config = dict(
    n_head=7,
    head_dim=32,
    vocab_size=32000,
    norm='layernorm',
    init_std_o=0.0,
    init_std_up=0.0238,
    weight_decay=0.072,
    schedule='wsd',
    doc_mask=True,
)
Each number is 128 + 24 x the weight over its row's rms, rounded and kept within 0 to 255. Layers, rows and columns count from 0. The size above them is the row's rms in percent of the matrix's.

# layer 13 attention value, 224x224, rms 0.216, rows 81-95, columns 112-223
size [131 126 124 122 129 132 121 127 126 126 124 122 126 119 126]
[[142 137 113 118 109 102 119 160 123 122 120 123 105  97  78  91 115 142 123 127 119 159 115 103 128 127 142 174  85 121 112 147 188  93 161 135 146 127 125 155 160 132 134 115  70 114 153 124  86 125 125 118 170 126 155 112  92 149 108 128 145 109  76 154 176 113 132 149 112 168 106 187 121  86 109 114 114 121 110 127 122 119 134 125 105  88 122  95 117 103 130 143 137 117 120 159 151 102 143 111 125 160 139  95 124 108 116 131 155 162 122 102]
 [ 70 139 123 141 144 129 128 129 135 124  99 133 124 146 120 174 159  81 131 120 118 123 123 134 119 149  82 124 137 117 134 111 113 146 127 168 144  93 117 126 142 115 117 114 152 112 114 126 126 103 151  93 144 134 171 140 118 162 191  99 139 109 130 152 114 112 113 115 124  90 145 123 131 127 121 165 104  90 107 160 166 131 153 128 126 127  93 107 160 124  94 164 201 126  88 171 130 153 134 128 102  88  91 113  99 124 138 177 160  96 140 158]
 [112 111  62 181 120 150  96  86 135 123 129 135 136 117 127 108 134  84 167 106  92 134  86 108 112 109 208 177 102  73 138 119 149 115 107 156 111 126 118 141 129 123  71  85 150  97 139 127 111 164 135 175 165 102 113 182 117 166 126 102  95 113 152 135 116 121 170 100 130 133 150 179 151 144  73 156 129 105 158 148 131 159 143 128 106 142 130 126 131 118 114 130 120 108 115 125 127 139 150 205 123  92 160 115 156 148 175 139 111 125 144 160]
 [155 179 103 108  94 125  81 112 146 126 131  95  98 186 154 112 136 134 138 104 106 138 115 143 131 168 124 123 147  95 169 121 117 138 156 135  83 167 135  80 136 115 128 124 126  70 150 118 128 107 185 124 114 113 135 133  49 137 126 132 128  76 136 109  95 123 108 143 127 149 147 144 117 128 128 121 136 139 142 106 125 129 144 150 118 134 137 132 140 146 108 124 154 114 155  97 106  92 133 128 153 135 100 137 128 130  87 133 133 156 155 105]
 [148 138 123  67 147 128 141 168 125 121 133 112 167 117 118 177 109 159 129 154 130 129 136 147 116 127 128 105 142 169 134 131 116  99 116 140 125 115 123  67 149 142 161  90 123 155 176 113  98 108 128 221 148 143 117 131  83 111 146  93 126 141 111 138 166 154 121 125 136 123 120 106 138 122 111  90  94 136 124 162 120 164 115  84 124 143 137 119 109 115 171 143 143 153 141 100 138  99 120 146 133 111 136 122 136 157 120  89 163  94 152 115]
 [129 100 132  98 131 146 175 137  81 115  97  95 140 106 119 128 104 124 169  95 104 135 160 118 138 135 129 133 140 151 123 108 107 131 131 155  95 156 165 129 207 107  92 183 132  96 120 109 147 170 162 106  87  96 110 108 157 149  96 139 135 105 135 127 136 135 155 119 144  95 120 147 129 111 117 132  99 115 120 132 157 139 136 142 106 135 171 133 155 105 117 152 136 126 143 111 155 133  88 116 151 119 126 148 101  88 160 115 124 158 179  98]
 [135 128 126 132 137 116 128 146  98 143 114 128 108 128 120 120 131 100 121  93 127 134 134 103 150 153 159  93 151 155 129 136 135 101 116 125 125 140 100 145 116 145 107 138 113  79 103 134 106 104 108 124 147 126 101 172 148 114 167 117 160 152 119  78 125 134  71 145 116 157 131 102 159 128 136  87 116 160 132 114 137 109 123 139 143 108 100 136 110 156 140 118 139 151 123 107 121 110 128 119 119 145 121 131  99 180 111 150 115 159 125 132]
 [160 133 135 122 109 151 172  82 135 104 125 110 112 158 133 160 123 146  89 117 149 167 101 133 146  94 152 137 146 107 150  82 126 162  92 154 120 122 121 152  79 106 135  83 138 107 104 153 131 109 154  93 190 173 166 124  95 118 146  81 134 123  97 143 110 100 103 163 123 115 108 150 140 107 130 113 103  98 164 106 171 142 130 123  93 132 142 162 182 141 130 147 140 126 108 133 113 116 127 144 129  94 134 124 155 125 114 132 134 116 149 116]
 [176 144 127 168 107 147 134 116 135 119 157  98 102 121 174 110 114 128 146 148 169 131 176 139 103 123 148 120 128 139 108 113 130  82 127 165 144 121 153 120 164 131 130 138 139 143 108 115 154 115 134 101 190 120 191 131 127 139  82 126 145 207 134 111 125  84 144 120 166 122 131  88 152 146 134 132 103 123 151 146 183 153 102 131 108 103 122 125 126 133  94 103 159  89 145 110  97 114 116 181 149 120 154 111 104 109 130 133 117 131 168 116]
 [ 95 164 134 144 171 110 144  99 135 146 109 135 139 144 123  94 125 132 124 164 132  82 118 124 118 109 185 158 137 120 104 113 166 163 118 118 117 139 167 144 114  68 112 159 163 135 183 164  93 121 136 160 100 130 136 152  74 135 142 106 128 141 136 152 112 137 112 135 127 155 119  97 161  80 121 171 112 160 142  94 110 131 145 125  63  93 126 168  95 139 109 106  74 131 115 151 146 123  92 142  88 128 104  94 103 131 154 116 134 151 159  89]
 [142 146 112 134 140 120 124  86 112  96 139 133 110 101 130 135  92 175 156 151 144  75 150 155 155 109 127 189 136 124 130 124 134 103 124 147 129 131  92 107 108  88 150 111  70 146 155 140 172 127 106 125 165  74 127 109 160 121  93 135 132 182 118 105  50 108 113 137 113 126 124 156 121 106 113 118 101 161 103 120 145 136 147  83 109 103 135 146 154 159 134 135 101 162 131 145 130 157 137 131 167 123 149 115 115 101 102 139 137 133 126  92]
 [106 159 158 144 115 133 143 128 142 129 124 182 118 156 115 128 123 144 109 112 118 140 129 169 124 145 112 148 125  77 152  86 131 145 124 101 102 168 122 120 144 153 178 131 133 116 148 112 121 110 121 118 119 144 180 113 128 141 141 140 107 144  98 126 112 159 140  77 122 119 104 127 152  96 108 133 118  78 125 133 135  73 104 128 155 128 120 124  63 126 170 120  97 117 147 135 142 132 191 126 148  98 141 136 137 107 139 137 114 110 118 122]
 [120  90 152 122 130 131 119 115 148 141 144 113 148 114 162 146 149  77 118 140 136 117 108 127  69 175 158 128 111 174 133 120 141 113 133 123 156 116  83 128  93 126 161 118 106 137  95 167 129 115 102 141  81 147 121 184  96 163  95 169 137 115 119 136 108 108 158  92 108 107 144 152 136 129 123 158 162 138 132 122 155 136  93 157 105 103  97 117 156 114 140 153  81 123 114 133 148 100 126 118 154 157 162 131 108 127 144 112 126 130 125 120]
 [130 104  67 126 178 133 173 129 148 132 156 139 158  90 156 110 142 123 147 121 125 157  87 157 120 115 126  89 172 113 133 116 107 132  96 137 115 153 110 121 122 148 138 132 137 174 127 114 137 133 177 114 141 118 111  88 105 170 135 140  66 138 100 114 154 134 132 100 132 124 110 131 144 106 102 158 115 127 121 161 149 118 105 149 149 108 147  67 141 121 129 131 181 125 132 151 118 112  93 120 122 107  94 132 108 103 161 110 144 138 120 111]
 [160  90 140 121 104 152 143 104 154 131 142 147 170 155 105  96  85 139 140 166 141 132 119 115 108 152 160 132 158 107 112 158 120 130 166 160 119  96 127 129 146 103 127 109 160 140  88 119  99 104 139  89 153 146 138 106 124  94 160 188 126 120 136  97 142 135 126  62 109 128  85 120 164 135 118 148 162 133 141 117 135  78 144 125 125  98 106 124 149 149 152 141  87 149  87 141 133 146 113 131 155  93 138 144 175 120 101 119 120 134 122 119]]
# layer 13 attention output (transposed), 224x224, rms 0.193, rows 81-95, columns 112-223
size [127 122 122 120 125 129 115 124 124 123 119 117 120 115 123]
[[168 130  92 139  87 111 114 123 118 113 169 108 121  98 121 134  92 120 162 120 137 108 119 104 148 153 164 158 118 140 127 108 151  98 113 114 106  93 112 155 200 142 136 117 118 109 156 137  72 114 129 130 126 142  90 118 111 151 155 105 145 122 139 207 130 155 118 153 123 177 117 143 105 122 104 104 123 126 119 148 131 108 115  93 116 120 121  97 138  99 158 108 140 140 127 168 101  97 134 126 130 139 155 114 129 101 119 112 125 136 175 108]
 [ 95 110  91 124 160 111 147 158 123 133 113 126 119  95 140 159 149 111 125 117 112 120  83 122 109 122  74 164  88 139 106 144 117 121 120 136 135 125 142 104  84 112 114 121 103  82  65 137 170 112 161  79 137 114 129 144 147 164 158 119 126  69 116 113 104 151 114 146 146 115 145 157 186 104 152 143 126 101 140 140 136 140 116 157 121 154 113 152 113  94 137 146 203  88 118 108 147 143 113 164 133 124 121 133 100 145 113 112 162 118 135 174]
 [136 129 101 160 121 142  91 121 126 131 147 134 129 146 106 108 100 128 114 132 112 166 126 136 148 113 122 170 134 120 117 141 153 124 138 139 117 158  89 118 128  67 129  93 133 133 135 123  92 209 168  79 212 125 110 132 147 145  86 101 125 127 115 163 107 137 142 155 139 107  99 109 121 104 128 136  95 133 114 153 130 101  93 171 137 107  71 116 170 128  85 129 150 108  78 166 167  78 140 152 153  74 148 100 111 134 188 140 134 128 111 102]
 [105 127 150 136 111  98 106 178 130 135 129 136 134 174 171 137 121 141 149 145 120 122 142 105 106 110  90 125 115  60 151 139 135 167 119 143 111 173 163 119 104 148 120 105 119 124 160 142 159 131 149 151 117  95 115 114 113 105 169 114 149  79 138 111 119 101 107 159 128 105 175 165 179 129 108 113 135 132  86 100 124 151 125 141  79  97 134 157 153 151 167 160 139 106 106 135 105  98 115 142 105 117 133 108 135  95 123 129  97 150 145 101]
 [ 85 145 121  95  90 116 139 155 151 125 139 113 164 158  88 136 112 160 137  90 139 161 124 127  92 129 118  96 146 123 109 141 141 115 167  97 161 113 156  87 117 129 121 127 121 159 136 119 103 131 101 160 130 151 120 132 104 118 116 145  98 139 147 157 125 146 102 124 104 132 119 158 141 129 134 135  95 124 107 123 185 155 104 157 140 185 175 138 130 141 130  92 121 186 134  99 129 107 137 126 117 122  81 118 153 118 103 135 149 112 111 128]
 [148 127 100 137 134 133 128 141 117 125 109 125 159 116 150 124  87 110 142 127 151 131 164 148 158 149 149 111 104 148 120  89 112  90 115 160 118 144 160 145 140  94 122 215 125  92  84 162 119 131 176  82 135 135 190 116 159 140 108 124 124 112 129 106 149 111 138 132 131 141 134 177 146 133 119 129 146 167  84 115  98 147  97  86 127 130 179 169 148 116 111 159 152 128 141 149 148 130 106 158 125 136 124 117 116  92 146  89 158 133 125  95]
 [129  95 126  61 153 150 118 159 105 100 149 156 114  78 104 155 158 139 151 100 132 150 100 134 134 123 115 136 134 162 104 137 157 147  93 136 132 180 127 136 141 141 137 178  83 110 124 127 156 134 137 131 117 129 130 166  85  90 173 135 125 125 109  83 109 117 100 117 123 154 156 117 106 133 152 155 112 128 112  73 115 104 129 128 155 134  84 108 120 112 134 129 174 120 146 146 156 123  69  97 118 140  85 102 135 123 162 135 119 146 118 109]
 [179 164 129  92 154 140 119 114 109 156 118 109 126 144  95 150 131 153 115 146 169 140 111 120 144 110 137 125 151  70 115  94 109 124 100 119 110 105 136 164  97 143 122 115 130 116 108 125 133 125 118 123 171 156 131 122 167 146 122  98 102 144 133 138 133 104  97 128 149 115 128 177 126  97 109 130 163 111 104 136 149 158 140 139 151 112 159 105 134 128 121 129 171 130 145 162 110 102 131 129 146 121 132 115 137 130 136 113 122 127 144 127]
 [141 134 149 121 178 141 154 148 157 144 107 173 108 109  95 128 106 101 156 126 142 147 152 126 151 114 178 134 140 116 107  63 131 128 119 138 132 123 123  83 133 119  98 135 116  97  93 139 165 113 119 178 173 137 170 147 144 136 124  85 113 168 136 117 107 126 145 131 146 114 115  88 141 116 195 137 122 106 138 139  79 118 109 114 161 126 134 100 124 140  73 158 115 127 126 148  89 108 156 175 156 120 148 145 133 141 125 127 105 135 122 117]
 [141 119 134 151  98 127 140 116 108 144 103 144 146  89  91  98 140  98 107 142 158  95 121  78 139 155 160 162 124 106 145 147 122 131 118 142 138 108 129 110 148  84 154 136 166 123 148 126 154 139 162 108 103 167 132  94 111 135 105  84 119  86 143  95 143 113 128 118 110 118 134 154 170  88 131 147 130 106 122 137 113 120 122 129 137  91 118 151 130 135 192 139 124 116 112 119 156 114 127 143 146  93  95 103 121 142 147 154 105 125  64  94]
 [149 145 129 113 118 114 112 142 121 121 119 123  94 104 131 151 138 125 200 109 135  94 107 143 123 105 131 120 103  94 110 116 144 127 145 147 105 158 135 163  48 103 160 107 143  99 153 132  99 140  95  85 136 123 136 122 156  82 143 134 131 192 134 138  92 151 141 127 127 169 125 166 129 109 147  85  87 118 107 144 131 129 130  99 155 122 182 178 122 129 134 113 107 142 129 104 125 127 136 124 131 134 141 117 137 119  82 113  49 135 117 127]
 [153 140 131 159 135 118 118 107 115 139 126 110 110 163 119 165 145 138 122 110 122 176 112 121 150 149 125 142 145 141 163 103 111 147  81 132 131 136 144 109 111 157 144 134 177  88 141 123 141 116 142 105 118 146 110 134 123 144 122 142 117 138 145 159  99 121  94 113  88 131 111 126 174 112 145 139 105 113 106 149 125 101 148 105 103 150 125 107  80 125 146 182  97  96 149 152 150  86 138 144 119 112 109 137 142  95 160 150 151 101 148 115]
 [132 138 128 138 139  87 118 132 143 137 108 111 149 131 163 110 126  65 114 111 114 103  95  89 103 139 129 119 134 122 108 127 136 123 116 128 116 149 101 128 121 103 122 116  59 129 114 156 165 119  57 127 122 129 135 153 110 106  87 157 151  95 142 154 104 157 155  99 118 131 104 152 121 115 122 149 179 149 126 112 161 118  95 111 150 119  90 128 113 122 165 101  92 136 172 143 173 109 117 112  97 148 136  81 119 146 165 160  92 107 132 122]
 [156 100 105 113 173 121 111 137 118 166 110 124 136 114 181 156 110 135 122 150 109 155 165 129 118 109 147 115 146 149 117 105 119 133 113 123 122 128  74 124  86 152 105  60 135 141  98 137 157 125 140 127 113 123 156 128  96 157 102 117  92 154 130 134 146  88 132 170 125 137 128 148 177 134 122  97 126 117 111 137 182 115 103 124 114 109 136  78 159 111  84 103 157 184 140 136  80  94  90 136 129  92 123 168 146 128 122  96 113 161 115 123]
 [161 108 131 119  99 143 157 147 158 144 114 119 150 160  49 107 124 123 209 107 138 152 134 123 134 139 105 159 144 127 119 142  95 130 108 156 120 109 146 115 141 107  94 142 122 132 124 131  94 129 157 123 157  98 140 136 106 103 168 122 113 120 133  89 151  98  96  81 130  98 111 134 141 127 131  95 137 150 142 143 130 117 125 124 152  92 128 136  99 109 134 139  74 135 134 161 163 113 155  87 107 126 145  93  97 142 127 120 134 136 123 123]]
# layer 13 attention query, 224x224, rms 0.124, rows 96-111, columns 112-223
size [ 66  66  75  65  73  87  96  81 107  94 103 113 104 105 109 101]
[[124 115 145 154 104 136 125 169 114 158 157 161 101 117 144 130 124 163 139 140 113 178  72  95 144 124  63 150 152 118 133  98 157 131 156 124 125 140 104 109 127 156 134 147  93 126 121 185 117 131 138  99 101 143 103 122 132 154  89 116 164 120 134 132 125 107 135 105 127 134  83 120 179 115 163 101  66 106 103 107  57 117 147 129 126 145 146 161 152 148 143 103 149 141  85 123 117 145 114 147 150 104 125 188 114 126 131 157 119 111 108 133]
 [143 132 119 140 127 104 130 154 143  97 119 126 144 128 143 136 145 105 170 135 145  83 147  95 136 157 116 113 121 120  97  98 143 149 129 101 121 134 131 128 198 105 134 151 177 133  92 119 132 134 107 121 151 135 125  92 100 100 137 154 112 164 144 104 109 127 120 120 129 142 124 163  94 183 103  69 106 116 133 138 163  79 143 142 125 130  98 108 115 118  99 113 127 121 138 108 122 119 117 134 142 103 158 121 143 140 135 126 121 158 143 118]
 [203 140 140 108 146  87 114 146 111 119 145 114  89 102 179 120 102  70 119 137 111  74 125 129 106 121 139 111 163 134  99 102 135 138 138  87 115 135 122 174 158 107 102  89 123 119 106 113 128 126 118 107 161 117 158  84 118 151 107 112 139 135 156 104 145 135 135 105 116 143 146 135 103 174  85 120 168  85 141 100 129 115 119 115 142 124 128 113  86 118 127 142 134  64 120 142 106  94 138 136 125 117 144 117 114 120 137 131 156 146 143 131]
 [137 141 129 105  60 157 118 108 152 106  72 120 155 165  87 123 123 126 137 104 145 122 149 147  86 155 119 142 138 112 109 165  97  97 108  91 148 109 175 148  91 122 105  80 140 116 121 131 132 135 170 156 124 143 147 135  92 100 111 133  94 126 100 127 126 128 117 161 132 159 111 123 132  70 136 148 170  93 140 151 111 100 111 124 117 159 120 109 116 107 114 151 165 142 122  99 148 119  93 159 173 119 131 133 148 141 169 149 117 136 147 132]
 [ 97 132 103 154 107 111 174  81 108 173 143 156 135 158 108 133 147 128 131 149 165 191 114 127 136 128 131 145 135 115 128 127 130 118 153 154 133 136  97 119  93 107 105 145 137 140 135 156 119 126 120 119 149 128 109 107 144 104 111  93 116 133 135 110 124 139 131 152 122 127  88 137 116 141 143 151 132 150  71 115 125 135 146  80 108 129 149 123 140 149 125 122  86 169 116 115 171 143 103 156 118 146 156  95  95 122 145 121 127 104 152 154]
 [ 98 115 137 113 124  93 127 127  98 104 146 117 129  91 165 105 132 139 121 112  86  91 130 110 168 115 133 111 134 147 165 113 169 104 168 107  68 134 155 108 155 115 155 164 125 120 135 146 137 100  89 120 135 151 125 121 130 179 123 129 171 146 199 120 140 133 117  85 109 127 174  91 157 144 133 151 147 148 145 118 117 138 135 129 139 144 126 105  82 120 143 140  98 119 149 128 123 127 146 158 136 105 115 128 125 143 137  94 142 176 111 181]
 [108 124 122 132 141 125 131 145 101 109 137  72 159 150 116 151  94 129 121 140  76 137 127 113 131 110 113 104 108 158 107 152 130 118 119 148 117 178  90 106 112 132 146 103 182 141 127 134  93 112  72  75 123  89  87 134 135 116 148 151 102 123 116 174 122  94 115 113  96 172 140 167 142 141 110 115 118 135 143 122 152 140 102 149  86 164 140 128 126 144 116 126 155  97 172 159 114 129 110 125 126  84 152 125 110 120 102 143 150 173 123  93]
 [137 123  99 141 134 114 142 100 147  55 140 119 116 146 120 113 141 147 147 145 140 156 108 144  92 183 141 134 142 132 114 123  90 129  89 124  95 120 130 121 137 153  80 149 152 165  92 145 123 140 164 106 149  91 120 143 112 124 121 127 140 141 126  94 118  46 108 146 149 146 141 143 135 115 100 167 128 112 166 129  83 106 127 174  88 156 133 116 136 109 122 143 142 112 115 132 103 171 145 142 164 135 144 117 141 167 125 149 124 138 118 111]
 [102 112 133 205 132 113 128 153 135 163 151 116 122 136 133 181 154 141 136 107 165 118 106 167 111 148 108 137 134 129 116 171 101 136 149 164 121  98 111 155 134 121 148  96 110 142 164 125 127 111 130 123 159 139 102 102 123 176 102 150 152 155 119 128 128 127 152 180 149 103 140 133 169 161 136 151 112 112  67 100 107 123 154 186 155 132 140 125 164 165 101 123 145 142 150 140 139 101 100 140 102 165 146 125 109 124 147 125  72 177 159  88]
 [137 138 123 141 114 147 120 134 145 147 107  79 113 110 116 145 113 134 151 128 111 128 118 156 153 124  99 151 125 126 112 145 162 173 134 124 149 101 147  63 130  89 119  97 120 107 173 105 153 159 103 132 120  87 139 112 138 122 107 101  97  97 113 141 118  96 132  98 144 112 121 165 143 116 162 137  98 135 147 155 116 148 127 117 136 133 158 160 116 125 118 165 133 149 114 142 124 104 112 118 134 162 135 126 116 128 128 127 172 144 156 144]
 [ 77 125 152 127  73 157 157 165 146  94 177 172 119 136 116 143  93 103 160 115 153  89 126 108 132 108 117 103 151 112 150 114 129  95 142  94  89 126  89 130 148 119 132 139 114 155 149 100 109 102 132 136 122  84 139 121 135  96 133 149 169 123 125 123 103 110 135 146 134 171 149 113 124 110  93  87 154 150 113 150 149 118 157 137 138 102  99 112 100  95 169 135 161 135  99 144 153 131 131 165 103 122 156 136 116 134 130 115 142 124 140 110]
 [103 116  99  69 125  98 107  84  92 188 134  66 115 104 126 155 118 100 125 130 136 121 130 144 153 144 153  88 133 123  59 102 134 116 154 150 151 116 152  89 153 174 120 159 158 142 124 130 132 113 165 123 117 146 138 126 143 103 138 124 168 150 147 126 134 122 120 110 152 117 150  79  83 123 107 133 113 156 122  74 123 135 172 139 133 113 112 144  94 155 181 133 127 133 106 147  76 149 143 117 101 118 130 138 143 118 106 181 112 118 135 154]
 [111 114 103 138 131 158 125 131 105 172 156 147 114 137 171 138  88 125 108 110  74 113 131 128 175 120 147 105 120 123  83 130 148 127 169 140 149 153  94 128 110 153 119 106 139 113  97 139 116 104  73 126 121 142 107 107  92 115 114  78 161 104 125 107 126 194 160 141  96 118 151  95 162 126 150 137 127 148  99 152 147 126  88 137 110 135 165 135 141 169 117 187 170 108 118 128 132 159 127 122 117 123 119 110 135  83 141 151  89 164  99 191]
 [146  94 163 124 135 170 205 140 145 118 132  62 148 113 146 160 134 102 115 148  89 128 141 157 137 116 149 113 141 129 166 182 112 104 132 134 109 118 113 153 111  97 104 138  78 135 149 150  77 141 110 143 111 121 185 104 133  91 156 131 127 124 140 120  70 108 153 119 127 170 113 109 121 126 145 132 113 121 160 187 150  79  99 147 180 126  89 103 121 155 158 119 122 109 131 138 119 137 158 156 164 113 161 104 118 115 100 108 116 124 143 105]
 [137 135 145 134 125  96 160 102 133 147 139 136 124 128 135 142 120 130 177 153 119 105  91 117 159 157 131 121 137  81 132 105 149 173 107 110 155  95 128 138 110 177 131 116 142 146 145 124 145 123 105 130  84  97 107 127 148 153 125 175 138 134 110 101 123 107 151 116 117 122 123 103 119  80 125  97 125 133 118 163 179 162 126 136 108 141  87 157 129 126 124 140 124  98 120 131 162  93 174 141 129  81 152  92  83 136 105 143 151 105  95 113]
 [138 155 159 143  96 167 123 103 136  95 105  92 169 154 143 137 164  61 165  80 105  95 130 144 110 136 119 124 163 161 143 153 166 152 124 134 134  77 129 100  96 113 153  94 154 138 137 121 114 144 124 143 123 141 150 111 129  76 119  87 169 136 140 144  93 135 123 119 124  92 114 127 155 140 143 100 118  95 188  85 135 117 169 140 116 119  87 101 100 101 129  83 126 145  94  99 142  98 126 140 146 153 102 134 139 147 144 106 146 117 107 165]]
# layer 13 attention key, 224x224, rms 0.125, rows 96-111, columns 112-223
size [ 70  69  81  63  74  81  93 103 114 105 110 111 106 109 113 106]
[[ 87  99 100  51 111 129 104 139 153 142 135 112 134 134 159 128 118 132 133 101 146  82 135  99 149  88 138 120  90 130 161 110 150 133 149 156 117 122 103 165 111 163 110 148 125 118 141  98  98 158 118 122 164 157 172 117 142 110 118  90 120 116 109 107 146 136 112 139 107 116 141 113 113 130 132 121 120  83 121 144 101 184  86  95 109 124 104  96 110 108 175 116 143 112 134 113 129 108 145 137 146 157 150  86 125 128 129 142 126 109 140 167]
 [176 142 150 112 116 125  94 121 125 127 149 117 160 153 100 105 114 154  93 178  90 170 113 135 140  87 121 123 123 102 148 133 122 108 119  93 131  98 135 108 125 107 161 114 151 119 127 115 130  85 125 119 115 110 121  92  96 145  85 119  89 122  88 104  98  99 129 137 137 112 140 132 179 109 158 151 139  93 139 121 184 112 142 156 147 129 166 134  96 119 130 168  73 157 131 132 137 123 146 109 104 166 104 130 118 115 140  97 125 171 123  99]
 [162 159 112 160  80 135 123  88 153 145 145 113 140 107 107 131 146 106  91 143 113 142 142 123  95 137  99 144 109  80  95 131 140 143  92 129  87 121 122  87 117 114 114 162 115 100 119 122 121 132 113 162 157 102 124 107 110 148 144  98 102 140 114 135 127  93 152 132 149  88 113 133 134 141 135 157 162 114 130 128 123 144 137 125 148 116 128 123 116  99  91 189 120 147 146 162 138 173 107  84 126 117 139 103 130 154 117  92  92 168  80 117]
 [122 109 111 160 181  88 157 140 139 145 111 145 127 136 158 151 171 101 100 105 138 122 128 144 111 110 112 124 164 113  98 136 149 113 116 140 132 108 114 117 116 150 113 127 103 147 155 154  90 168  99 102 112  93  99 137 113 143 159 180 191 135 136 139 141 109 123 108  98 145 145 129 150 171  66 108 100 170 148 165 123 149 134  90 134 139 139 114 150 146 111 113 154 118 141 169  99 169 130 137 104 118 163 125 119  98 119 154 118 127 112 135]
 [137  98  91  89 145 142 134 123 129 138 136 114 147  97 138 131 124 101 127 143 147 133 136 169 155 128 139 136 133 142 171 195 103  76 133 139 154 152 121 137 145 130 117 119 115 140 145 129 108 114 151  77 158 128 129 137 105 124 151 163 147  90 154 148 110 177 119 126 106 127 147 101 141 129 110 128 106 145 126 161  98 134 122 153 159 140 122 107 139 151 152 105 174 124  98 106 113 151 151 170 138 148 153 155  86 108 148 117  90 110 142 162]
 [135 149 115 140 151  65 100 169 184 176  92 147 131 119 150 126 140 163 128 140 129 147  95 105 106  98 141 141 148 130  96 105 141 138 122 154  99 160 193 137 106 140 149 123  94  87 138 103 103 105 126 129 122 145 152 113 136 110 122 121 129 150 137 113 140 129 167 150 128 133 134 140 140 120 125 146 116 115 119 109 151 151 141 138 188 120 145 153 121  98 116 126 142 133 121 183 131  59 120  69  82  78 146  98 130 111 107 143 145 153  90 113]
 [118 164 138 161  69 110 134 123 171 129 120 147 145 108 143 144 111 123 129 126 147 117 159 135 116 107 103 155 167 122 149 106  80 151 127 139 158 123 138 123 142  86 106 140 114 106 132 171 136 114 162 121  87 144 137 113 109 107 126 124 180  89  95  88 122 154 117 153 157 171 140 130 168 130 143 137 149  98 151 128 145 112  63 105 137 136 134 107 106 111  48 137 129 157 119 115 122 147 146 116 138 150 130 112 142 111 179  97 118 109 143 108]
 [180 135 122 121 106 172  93  65 107 144 152 124 126 171 102 119 176 116 125  73 113 138  99 155 164 106 172 157 118 110 145 132 121 156 166 122 112 119  92 120 178 166 154 152 133 141 119 112 132 109 101 144 108 117 164 152 164 156 133 126  96  89 125 123 111 177 138 122 135 148 170 146 165 129 111 120 136 121 115 135  90 156 156 134  83 107 128 135 134 120 127 145  81 121 143 110 145 131 136 131 123 130 112 131  90 102 120 122 119  94 145 153]
 [152 158 113 146 147 116 109 160 131 126 128 151 168 102 138 181 111 188 126 112 115 109 107 161 126  91 116 135 145 130  88 101 110 110 163 126 120 138 135 114 184 108 190 108 111 122 150 140  96 109 120  96 131 133 136 120 119 134 114 152 109  96 102 148 123 144 184 168 146 113 142  90 116 173 120 133 107 150 143  95 147 146 112 107 151 121 147 103 148  92 102 122 120 118 162 138 103 123  55 145 119 153 158 114 110 137 120 138 125 142 117 101]
 [116 138 144 102  94 142 131 135 132 132 177 103 143 137 127 101 145  64 115 116 129 107 138 103 160 153 124 114 144  85 104 127 116 153 139 156 175 159 119 107 117 119 189 132 144 130 134 135 149 131 137 162 106  91 119  86 156 140 132 108  60 150 132 187 107 136 120 124 162 149 163 113 141 116 105 134 114 130 162 100 106 130 125 117 106 160 101 177  99  69 150 106  94 129 115 130  81 115 128 135 165 156 129 161 154 100 121 138 144 133 183 129]
 [147 154 140 123  95 137 129  89 128  86 173 126 136 102 115 123 125 117 115 153 121 105 131 142 159 140 136  84 159  91 107 143 113  96 135 118 129 158 144 106 119 145 120 170 103 156 132 118 166 108 166 157 132 132 136 133 141 114 134 130 141 176 110 118  87 106 137 152  92 156 124 139 125 151 106 134 162  82 106 158 106 166 182 142 129 109 121 145 115 154 165  98 171 150 143 148 160 106  63 158 144 139 113 106  86 130 105 131 138 110 148 126]
 [107 107  70 115 134 148  84 140 104 107 162 143  96 161 138  84  98 119 150 143 115 132 108 142 141 129 118 146 135 140  94  72 136 140 162 143 149 138  86 128 115 103 148 148 173 111 142 145 104 126 127 103 126 165 136 141 143 123 133 115 153 145 144 121 106 168  98 153 132  88 117 104 117 180 116 130 135 110 137 149 167 156 146 102 157 168 148 135 140 133 154 124 137 111  83 133 148 100 113  78 121 135 106 136 135 101 130 155 150 126 135 149]
 [132 104 106 136  84 136 153 140 175 127 177 152 146 102  97 137 145 179 112 130 145 132 185 138 126 164 106  98 137 135 141 105  76 118 149 163 150 138 113 145 131 124 127 106  84 139 139  94 118 115 112 145 102 136 135 110 114 158 169  99 147  90 183 122 171 110 107 131  94 104 151 141 166 101 153 116 127 183 121 151 138  93  82 156 142 137 137 132 157 139 132 115 132 105 120 104 131  97 102 132 100 157 122 137 144 135 132 166 113 106  93 127]
 [118 156 181 149 110 127 135 151 161 162 147  96 100 107 137 156  86 132 143 131 103 134 112 149 124  97 130 102 144 139 118 132 120 166 101 177 119  84 123 126 141 130 130 139 117 179 141 149 141 180 118  91 104 134 133 107 131 142 103  57 129 183 109 109 141  99 111 131 118 160 123 111 106 118 145 137 127 153 117 162 157  54 172 130 146 156 112  98 169 102 147 127 118 132 112 140 164 151 145 138 135 150 138 128 124 127 168 110 162 134 108  99]
 [148 130 168 131 129  61 137 140 116 136 135 107 161  83 154 133 173 114  83 129 119  96  83  91 150 144  88 127 170 125 163 112 131 123 126 114 118 133 154 113 118 153 127 151  69 126 146 108 168  95 110 106 120 158 128 122 118 144 166  97 129 163  84 115 143 134 161 117 122  87 140 123  98 155 123 111 132 120 131 162 181 137 134 123 155 132 130 101 110 151 116 107 129 112 155 144 149 153 137 106 143  99 168 106 110 127 118 102 136 119 129  90]
 [124 157  89 150  91  97 139 151 166 105 142 115 155 142 164 119 119 144 162 132 128 125 100 158  89 119 132 106 114 163 173 168 123 132 115 146 151 117 142 124  97 113 118  97 134 121 133 136  90 138 114 142 132 110  75 143 148  81 112 134 105 147 147 143  81 134 125 101 115 188  83 142 162 133 132 157 123  62 107 117  98 141 132  55 121 105 111 118 116 140 116 119 160 114 133 135 127 102 202 122 111 131  76  69  88 133 117  95 168 111 122 139]]